{"n_layer": 12, "d_mlp": 896, "vocab_size": 512, "bias": "none", "init_std_down": 0.0, "optimizer": "soap_variant", "warmup_steps": 36, "schedule": "wsd", "decay_shape": "pow", "final_lr_fraction": 0.0, "batch_tokens": 32768, "dataset": "wikipedia_en"}
Each number is 128 + 32 x the weight over the matrix's rms, rounded and kept within 0 to 255. Layers, rows and columns count from 0. Numbers have three digits each.

# layer 4 MLP up, 896x224, rms 0.167, rows 716-895, columns 0-55
124096137192134113131147102139176150178096116114107135057153102122178174088101144039106188190158171150129120115130080141157147169163136161110131093098144146196178149131
164085072138123137109147106126125106161049106087089089178125181136114125164103153159175135093186067145152182150139106167120130105193118083128104084104115082173089164148
104097087169166117074105126184065110178147102105187113140153110113137139141140120107095114119122161079044111235198168073131054149123161161095131124076062153126144160122
165089148080134170139132100118094071172083125175128144115111136151118150149109101084116171088146117166101175150157151140143107144077090184197087092143196130133096091137
169110163102146088205125124113208107121085109138133102141159165163142122103137137084140134217097112117126146158094072084146123135133164130156076128204149225140085132120
125174116089164128095117065164125060140180115090147112137079113182095150085075118164176115125138155138167117134166157137138121139104101113183149115130086122143101116103
089140110168149096096186181119144143145140121074153107107109107140109143114129133105125141119143104138179095156135120050177149126114164146108135153143136103122109099111
190138129165136150078049129096178067122127107132101145130185122153111115170049114122168167158060079063061123087071149052129157132148146170160123127136134098098149101106
191079132210026177190112112134137166080168113098088139106096189075111173117106142104142135138064118142127186134149095150143180118161081087180135114135133161126124109120
123133137183200116170135128117126122158133126149115113132125129153115135128109080082170177076123131128124103156174132144141101134115052143098107079088153139147167183142
157087122196103101136131155136058123151132122121064200124124167191097125163139150138121124093139087097117112097148121151138162124086131114132181072120117183169105075094
140090117082145145144145165108156118098141110075098154129144111139108127134101147141081153134116107177124073050149102117175128174106098139150190140172185155122140153143
148131127151176137126093171067162095148115106110115150088212169099128153162113096103129150112147173172145141148123134129158049116153178189192184089103091079113121171108
147111149151142087156168161135139182147078135117102119181123119092091094093143105101121120064137095107108093088086149132087118088128111150123160126082157128056132092155
145143122059200130134119133147104113103074166093104175193180120182108078163156202148109135157140151180107090108124101118127151144177186052103133108097169135125145150094
085154136092052044154074156178137085122100104140132114111121170082146129093143122147087096111158110153136177114116157171097138167167112156127122145157107115200109133157
145175140096154055150076105160127099166123102110110130095108181138130212106165138151144192095193148155106109171165170122094144084166068106133128118169104075102167137161
139163126191138096053186098131131163153076119168054152144146184135109096232151072155089109155182140059121117197181116158131111135110129208101138164106113115120178120139
048086188113138128117118106096157141156089130182175098108133162062126124177144108075163176080107192166149154174091095093146162082104122109139187151174179123157093135085
113111155168138156075107133177120140160110115119108107123169177133105097105104053167135130117145156137121087178106098139075144124106110110066135120144172152117108146152
065115148097127087129107131137096153130176152143090103105177154162127164179135107146173149154108117116071141143122135173136092089156129200063087140090088187120153138139
122141090131124113134144139117142111173129133117142150143139126166127112121145114115115098116145107127180165119131168071172093151121114081139113116134096171138135117104
073193098110111087139184129151134136086129167077119139144161101108182123094161137194126096122150141161139184116144091091143119125089087166065139122125108162146129155186
156067151103163092110180090106142184122146152159107120126145178107141185122120148136160123119105130156139131160094133051136088118131120148127154166106171132178140111123
128116085125120118143095139095144090073143112068181160151151208100166116186069242072140138170135114160110119151109109133140149129143179165065087142146083160127167161220
063113194110162167111124176064140173112141134149106126208113129123119161183092116093141134105155102141159105150154095091189165106129089095167160116159101069093158110093
148089138174156112114147117126109160114208119108154114120129113151118118078086158138116140079083126127115085159105098143145127179055100120101144135162102086186158166133
171110096116141131127165162178116080174139123154113081124112085088101098106126148082120147157138197164108116067153135099130127101069139121111123150170149135108105171137
108102142085087071113085129061107138175125172152081129108114125118151103145096087148079183109183106158153161118172150119127118102139137133122114100178170142129139133136
066147190132142072107122096127123135105189089171112117101125134132159108172116168156191124121161117153188169143123150148109119099121064122095122093114119147139149094118
098105098144110052128140100147161184115087137067121117107191102128073125109150106164162136132161056127161135134089070105131133120114079149087159161177132110139119151135
145180153110158179176129052201128121170089168086167127119133129126180118140099111107148142109108106165132107159066119114156122145065173136117096120093081114077154168142
124062112137082132089128164163140109120135152125123173146076130101115113092131101059113159192145130230131116136116112124177125148141117102161113124176125133097142117154
091139172141225085144100100110121189076132125104123151164167131152078143071062096144133137151103140133109148182078166176062114112098138081071139157157105157132123082123
112159088155139125125098105135147113103137080180111130171112100125089090088105130184134113113110137127074135132124143138137134110134136096100106140157076103149144144129
104140133131166031134151182081132146160165103151118112104098201067154190092148146096140149122163152179110174098094179169110117111072084038068178129166176087133061098156
112147152122063160093158100110144120107153163170109133160142130137165096123063123153145166200173069117170154133039127110148166096139081095133156086133142157177147110082
186099114099149105152104128119141146114104135083149086164061168149140139147135131138086130128146152228088109112135100108167134161162159064130114157171135109109134102153
135087118120164166096152131117107143139141089100103113159169107164166120116155088150167085166136150126096083137121125102071128126137126139130131109110130216159139137094
105091116137133044097119164190114143107097089147160171174144156129146125134090089135133147078149153120155101119158103114137165152181099128134118174123169143136091136120
136111146107144183107096147140098139122163144110094136158115147156075150184096145107114151169080098173098111114160158091128163070120165092156092103095149058108180142159
157160167127169093134163160148116126094162121144101106112153124116154106119115153142175152200146115129112111134160146139170128069183181175130119138165191141111098185157
030131091134102162125125085115135102168153131058188146073129158121109088041116177150094144187147127097112156097143149100088141192138161139145106072120165140106121159149
135097137079162166105139176125156161141183095156088107114183134076188201161189074126115155146078126159058079182078119166179141122123130042126129153165126120168117096137
101152206158115124055144182097120156093063092113116072144055177081127085105128104109193200121124161099117123132117056118091134066076115120132136146088128158063066173094
097149106126148169116068144133129162099118117123128157127163092128086144111157104113097113154139093073128130103130146108143126129083142133134150129159091143121134089172
146175158087137097128041131094171141148156105169128070147127115128125098168086139108144142110114087148164152101166162103135087091134141088089122106069146174121192119107
160103158144092146104137216118145130099085061086118145078054157149112167146137127122114090144135186096172186110132122164102108184175173112074175116178163139158142132095
165084120123097118106161154181117141167119106157088181174112083185142087154108146077081113121093167169105155151142106170104169158118082153178188109115140077129085128159
138156126122087148139095149122076131087152135123094131106169140108120130146092080141179116084179066171117129111159087165109127157099070123124141054163091170141168202177
091158161112113087137050141119088085141143106142137069138118109124106097174165069082134115124145148102160160113088161177186098182121104156157156113076051116118125087104
080167104153112099115187142124202149139103148144166175133198061170119111125098125098149206151119135105133092112136137120134143063093100135122088065125155141240096126116
193127136067115160180108073135138146166134151168116186119169157108104121129130092113115121129212126047127145089132171137085088138125116117136112087131174167101125122078
132169105177174090155158163132113078081108148117125146097152146126162115099141113089102166112137151104099111133167099158091111146127126147124104137140110214090165126065
164193134136123141105078081086101198190122136161101130092107140137099153138162099076140144138129136090154122147132111204123139133095141119178152159160111144128113092160
128106139156093138138150111164154105157155116097146118133210144191178126119088127163162149171125121127174086114131166190127105096173118118101072094114179150147171167161
041145110113145116140085141140115146138146147103155182126103090086078146133123131116108155081099149088136152047132132129104164088114157126123109125129123076149115073157
154140115126131111135083105116118130138121088109152136152164104169206142186137108084087138110063127126143178128112150220103134122112153039138131134139074174096125115121
152118230123108065130148117141116148125186146173150161087100163109142155142097152129153121143161094142081128129085102090136095154165104121149170127142126131106120138124
146079087175112131149110113117109105150089140156115125139153125147090110159104190132097097132085071087141115166157132173120203073129139173135164060110165147156110137139
174131179090183177111083088206117118142122159142135176074170113145224163171128156085106129135122109138089108211197066117121121174140178089207066154118137139146123084083
153087115141144128123149128215171184170101144137069169077127094198107103116150100101107125170172128125079132102085111083122077119143183144174115082116081116119198090109
160110099093131146144135134103115111054182083182102157180105087158130131130138123116123120082128138143111144123119154180184083129112119193106195112150078069092090088130
056074138111117095138097118173102110115139093101095169148143146074107236145193107115129155131161153111092148124094091127055131089112105134111146139151121106142165164137
053151140165119115133166065096135119122072155096103130090053160157142115102153144139202153132204140168126097114073114181147162148154161047106111105115125136075128154117
140138196139146073114136099117140133153156102154133071132132114151167121162094126171118127121143155083150042113155076142092139137136091082148128136181093113155136143069
088147192085167135115138131170111124174115117146099160090085145143174095194108146181156165133175109158053119109118132079113104154145154126057180135133189071077059119126
108058128112182118104121196141153065076131092133083096144078130065179194180130101151145153117102131106084143106113121130123139123093154145067089161160129125141115148175
091065112148102127102095079142142091103151141083131141084093137171162124118180130123129110137159114109102110131136092133112154146088141148117199157129073165125173110172
136129137184108159118104168107095123067165118112100105173127186126163178160138116152178142152132147157117124103129133119099133078133135167137177166126075104168090088188
127137090153092146116103129072102084129141102077137077074159159124123141120161136108139134041147133191077100141143171142112172138097169185110081174106142106180176130146
124111095142158160131095088138083154125151110137076121179073089130138081144142088130136136096121124154153142118104145148073185112109143140112108111100137096106108189096
150098096109099152073108078181152087084141111112109107125083189153149163104132107148129154123161083131069159112151163122143104112090078221103206151077140149068180160211
119114116137152118187107110187184092134198207147132122071098164101139153106128101119126096112111110117142162179107136110189159158120108120139089160121056102179150111160
099091113129190152115108149118097142127085136166100086128101142088196083131154151046173166144139166099138135173117134170122118152133123130101111080103167110116142108146
156120126135161103068141120100154205096120079148117115124175102125105131070094113130097062170141116133097124110088077098126133165155129107158116126135146137100150103118
118095162176115106170112183132107130069132091093107095152149137089117182107085025157117052111184151100103116122160162153124145095080118160137121136170119111143127120169
107106099133069136162101132058117145114152218119071153137097124138128156126127142145118161125111191148090090118155165115177171126113126089147113139109108159113134144239
108102190110083135074136151151161170137119138124123166149146180133168093160173174142175136205113103095100096130128104158119131126102112140102146151162099141180129096139
146141189178092153102181153080110126175105154180135143130105096151084119081072073164096140161167120132080065116123072136110143199108182153137101127156154147170103152133
154118081121146124121107108129159051105104127101125162116132156083126081156149166157122100118081109124141153132116196067154123121157161114178102151071124154099132103112
075084142133098163152110220166124177141180083106103108118133131200106118118087112093113121190104138114102186091117178123155149111123096085114105146135117117208084113054
113111079117106094113069135118085136141192155156110102125146101116157161104064086100089109133098113065144150101146158174043173139073103137142147167105020150105125204202
177148132158145156128110130082134168159094132117101148157102139123099109124156125127101148113090094116073082156114125115178092117108105132083101123083103119140109142116
138152199172045164138133119162118147184084099098211158137173122126137136134125129087154165081145112152130214126056124167093112121200112149118152133153138105138143169088
126084211179100144082127135148109160160200152117151173176104139122087157143090148167161142157163115137130143145115114166136153074145121144162137205099152144164142126089
133138096150136131145131130139136074164152095145192119051123145098115102120140122189158195186107132170137091142162088201183118106161182137115100115129092072150098156088
150111120087069157158143142143132188161137122131208110094161128093105124130103078146164143151118108132176097067088123128171098111101190102093179063130173115162112164177
147168157124111107110148129130172174074155128136059097104168124103126151159151118141086161089161086105103128118146121126147138103128111100083155123160163072152213124156
081122106095107076079151103200124144110111111164106110040145201133131160123163110167206118177116145142143149144164132148140160177172105131143155112101138059138109159119
088130151174094172124096109203076159052115114116104109121140144125118070125142140128104091150125142112063144119081138160110121109114105176119119170156134090170097081067
195138166166128134088116146066150132122182126143128087172108102138069076080099128127124144153104100178104146101147179123091116126164139158154121121118152063156146093152
184155110171080154153122087137119110101110113113080142107130123117166092089120188111178154183092118104129103058112153143096202100121171120163118101137214153125128093156
117121135150146176063149178103144090114123114124133121147201128209129145145108094107130127111170137125119103144085104116127137156107118156130161140134120163073108148090
137053103155138101149152114065123066151162124152119112104099144150145167118096160105071120138177138097187146232093176123135171108102086072109113155132122090185109106107
131166138118126100067167127146034113149216187105154109153141128105066157142131164175136177154137100132129161094081121161146119101100141116090179121132117161140185116144
073160110122112180131090099147143116106105145143104241200127140173145092090142142059137102102116112164137106096094130181107180150136134154116152179174110146130171186129
130094108101119130176076186125150094104123139159085143124133166100152082137177049167087142145171075109155107121110112154163156098152156145100101138147152143142164145152
114139178130108137124123144103106087220127105150128144150160098204073110103174142086151188130135137119118170085075112160173099117106173168111110165177158161109199119183
126152111189091112136100118128124146117114095071119148121106102114112163063134152108091166158143094111158140196131096103195121123124134104132133115128122175213145154132
146130098122203099150021143114085125122130078114143107123096109144088128170126111141103107164069144077146126123108110140152096159108134075121145087125091138137152096099
179121146118133062089115128118118106156133101140107141215147116115137136132153097114087129069053114071147097140120067136180089114138086121078126123109125099146136064128
104116103133112133162139132093150116108110164093130173169079130150110098110058121163125159140180129129177086103198184129088136142090086114089162128169111121158077169177
150091108098136136132149189099147115155167117090136133163112126120142128135066122116171140173077160127139105163135123109132132137147149164120104132121129154123134175117
170106118142127143100122141167184167103132069075137155156068168162107146151097134109070095096110153123126143147137150088130071124150144115130142167135135109192059161117
127146130150237101132133127141131066111109099135137167081122144092080160110098059136160137103210166114088136134190181124114144103106121168071167148118103050132111118101
118097148133114131115127087143174117135155150092116115125096165187181170108095122131120149153097142135093189139138147173101079120119119129177142134125105112177116179137
061122120105157091051122114175092131166085126165148143075143134062175187129116142108146157144134118158095140087080153086018050063164148190080117175087148208155153123169
128119158141103132090101134178147130055128114092092107122136119093134174108128138140034108115097147136140143129124072130159107132101084099181124163058091114145148095161
142149116196106134170130116166185125160139153129114100142100156134166147119135134145174109140133154155186167072112133148172161070132158108139146046107123112148098103140
101087140111072163192128153149125094172142096118155133175089104159072155104127189082094146185084102142121151107098126105074155145117089107166118110153114110185169132129
125116138121137074145118128159152076173170132104124100152149177178139145088137111180082140133158124144142145139175151085158126157185136109130117115096168140146060065185
152117097118130125147173142121129164111114122093152165150101184120175149079163130114111170150108144187128160151160061130173122121136166167175116170179084095136080150137
092096102139137075174088129155129105052079070087103108158089144149084147115123100130134131114142154070119090116098078147094109162093187123126119163148103157116125090088
103116095160095084117120128157155106133124087108072123113162142146133101173094139159108137106109082082069119145151139172128148118086195150197151122163163098194131084094
081165186100166094085154126065060137147161099069114132100145125132109128147100151127122144154130092150098122121175116200106084189130149124120082128143068117149152099090
099139052129159126146074190122081121157131140114102090134116117149123038093084146134151106181112127074153136128194064115113160130114129143100132103127137101091101162127
156075162152141193168100131087151173165137179123120144151066124176160188091139143134140130097128121116086124118186179143115147103123112168126121112172130129115146162099
084161142156131155161108116135151142090134093109110105092100114090107134102121102099115143149108100172172115097164095120125157184098102113201109153166094147106158145128
092191142132207158090133129143160181136130137171147135134129128119115169114164154113135161159120083169140132114167104107142175169161112092077096163087145123164099152089
098110097171145168189109106143123137147182140101141112082128178117187108117164125137103102128148189116127124103108136131122078131111112138128175157076121177148096179206
144121164168111127117051108097125127126115136136083162133145185119101149053156077114166139123179124085115099072148064133104129162085085127128128154139111161138188178054
145150137065116157120048106168104151115187096168173179142132128148148104170115158106081141094105101153161108116144155120183082173115158135200138118192171160137119088092
102162134157118129085161074134182155116136080089147140078101126165157174141120109153144120128123161151148161149139042111171102115173151137178151092094120124096101157151
162123129117169150141115122141138128048099102136120159116152150112159142114197089161153135127091163094181138113157121117180057086097143160128116107149155176160136110098
146111179071127116142127122088102086115149095149144161085145158095184184181106173131079095090105148140123199152102134084151191117082118222154114196155160128159126163165
121153121084133106073176134120115165138107142173137097107141192126144121120097083107094120089073140134131128127102141074185081154117143099211129129113120094110128150108
141097133116153081124147171145172106117114123111122127119123124122166140102157129234125130084129074099195168072095155140157115133082155141098138156178125108154110104143
105172074160137167074108153110121114093149160088135144094132084139150156189078136148124117161182176165139172160182121094091145154119086154071095105071098145119071127141
153085115159132134065036145144105206138113124169156171134126094114106143114150095085102183151117140133122170151161108069132136126176165142127094111131117127126142091089
154179121092135169125118090135121099173113149165182192163119161117157099130122103133080130154127058134082121056124098120184123167101151135131100179134140096094144147125
216119129117110143156105151140105170181092085152114109161156179173153087113121155082167140111137119142113078095152134162131122146100169093139176132108107133159150117103
146106127130125171098167168154103170160087153101156082163083188089117171174143093115069121170148173195141189100108156153103071109108204151148163158144137107112088098136
129156087116111102098171168142100098113171126121143150116129164170114091204141099087165117155103158122204147137167213133106125139187147128169143146175139162142197100133
147145108090167115120101163144108122147098108111153186123206140157115152159127112097081142137091155156120150137156118087138065130146156136158110124146117145163135143135
089185029194141080093132148114129157176097054144071125174085113128112099154132110086120134129203124125121077138128143158118133207148152114148124157140141180126098132101
097124109108138148138090124158093128120149126146150110128177123129106153152070079159127093170167136134127121151147126194124106180147078129133178068161074121135144095126
096116104128082142100098194174115114134114147132074150066149143132077155104101116127132079147078153058107160168126133114098026150143180138158134162124130151129083155135
115148137112131144118105160115139146088175107140119110110186130127090143112099086130123103128069120176127071142189134120107122093111117132110111109116139116131106133171
100123086133180081151141142145130164104111164113107143129133119108178087112132135128134117124122136183120134119066091154125171176144111111160115088153093166135159155117
179145131134119193122115156123104182126081114120121206182089101132135133182117113155041099116091137076165151151155123129088088140082138174109065123150151132152141086138
123094120130081162109148103098159172126118116075123175102066120161127129116085120156134127127142148106080103123129140121138126209081090143147132132143129102109070193125
146104134151150120148082149039087111100081099116139066111142163134126117110132126131113143169124055193075111148129192101075118134149180198147112096111122134111140135162
057095081096150169147128165174211121092119113126157124082147158154132129045131097121108115134069142146072105109051086114185107096080134119194121148138134187156135042145
137098141152114124090185107128165112111146100151074086173081131115154136108175110148158105117144148120136125148185169139159152114131124147163142048131149103161165136149
115138108123188168169131100151123124146170168079135134110063168043065060125112067159156148116115209123131151087128094141132137176170117126120144091194123079193159116145
130151125156091136097118161095115122122125183156071147108118157144168127157078059157085081103149138114119144161135138106113113147174155139154099131078129103118135159106
139071101134072108137105100136158121125093206093106099143133165137093141099154064120128148086101164177123171130075102156123139115077122110153161141125135112106154122133
123134115105103090094106096150107102177056105080115114115127097134135113165141107113100099201073130138183132139150123096118104152162184101121113128133144138164147104121
169133147124163136095143109122058105156105146164171119101142175096154113134154148099177137125125093092108070108130115129138104098122173168117151165105115103157063120092
178135112129165154132152075122134136070113118127124121131139108112185087129115099089172150162141087162158149188125103125147138159132136196137111116140157120141127120160
101143131131157060176141128128113146132098136058139167091150114139121177226097117102102082145110106065115135069147141175125074120095106187101098190125117122116100148097
143065151093143104117100076141097088126109126178089129140133130187118113169103127134099114117177121120115104159068117120120098078191088079158101124087105137140172148104
131101140070161118126106158101114160162163087179140087194137120151117138094073144131032149122086136091108133145131176143064102136134197112122139126148129062176109107130
145107140163173164102141126105095159114126143101148127119113094095094160119142146098133163206108173157137173152153083086148121151118183131103089128141166098127125151112
138139125113137068131135118120110134150176107117155175091131117126181041112136178133146118117127129119185071159145128107152089113134143181109161148138152118132132124173
043128064102146128101140127174138091074120113148084075140117144074157127145149098140163149105174141101179049167105076141128160091101162167107087170144123246112155105125
095073088103119118145156054169093084123082146145111072133170171154165159139125110098146092161072131156095134080131112110127154212155144167087147136159181063154102067159
101073118092101139223158158137124125063178118147108078101120165127160114158171107133097121108115166153117176117096128152081149094121177142131196179134098160068170097111
151091160123109163125113114143136169082118106161116094108140140133133154195120175120166145158138132183114147112101138097145184076183094140135148084174134179127128119143
076103172169083142123163078101092121097067121110103140103143123146138085178088116097116115107156110185142181126138098121161123095166105096128152202126129153125135147130
101162123129139136097128078113109147082125141149096156103088170169114145149065137110169121120148125068099172152100130128125151172169130133174151136111162138054136079122
131103120092083112148112107112083130073158119131111125113160122202130130142069179090204175085119162119120116125089133156130112135178089100163131079127115107161149138182
150157171212098139137076101130125127137128125122122128110094166093132152091159068089116103130161141133079148125129100168096115102179100110115151098073120183123161128152
234155109198140126128197110124131136175130133142067196079144123197128099158097136122149176130092146124104163179110056149140114097117090168087142127143147105093109108161
076078158106084065126161112125173131103104112174151161032120170141115156139144081160250115107152111174185093104071094123173166127190132094137136194082107073069115137147
071098185136103100136115141112139155202138131080179132104120132129098137131232175177136146174151111097140160142164119097166140135179170156132091172175126102094140137023
063159159134146132120119151098117147127155121130109203104119183087149112107172179139146136112142170109120150060120121149123120124112196102113176115178135130128148162131
123233118137077123125102160112099115129133104136092155141185133119123140091127098147142095139102158133159119203083100115084151180113062067147108132079153159099143140147
085158123089084165087064108093159140134101156166140132068138110120089155128184104108125138132114121042056094077119042113091133159117146089191133102136124141071144143072
126146096130127082167128103131151166141111161176168120123116086143157135170199114144118129129152119103160141124103110089153082116132165153117168188199143133081133128119
172109097116204146156157099149128123155195166162157087068168184167114082128130166127175121113107142134141093102160152121083091180079122124090108175155093143071101086167
101127160138108156137153184159081124112112137092081135157127124147082113138145163134120143105118149158071071147126112126088140106125109126148113123189146170121181164182
146067105133164181104155108133149100130160097119109090190112152253124165090149082126138081176129101096103106095126155094111182135074146137085075220072161163166102117134
152105125192149057105064116119137118142084164124120116140160170110086162060174106136080145149135142152116163114097111178145126134140140130125183140144147102106131109072
106211129156074149170108121121154140171101139141120069130136174185109100149107121184092096110107133089125173101126141145119168083084146096090179091179180154047130136148
124159125071075110173092122096091165123154130192138166127170150122131142148105117162137137120151169101048117144094104140157123129069137104158093099167083163107146175152
157158135149140148128147135096151147128187125108110106132093138108078166132132080136134077118155126098130163112121115120129151119111131146145144097122101084113166172107
096088159153127078108119128101156149107115122115128132084097159170114118102150102109121127081117125127138155171110104165155140107146140111171145141139110071141094155138
167102149126121164118132148133106100115162130130121155120136123166101122153113163119144082148145184160156158106145127112086137134130158115095106163118153097125159076038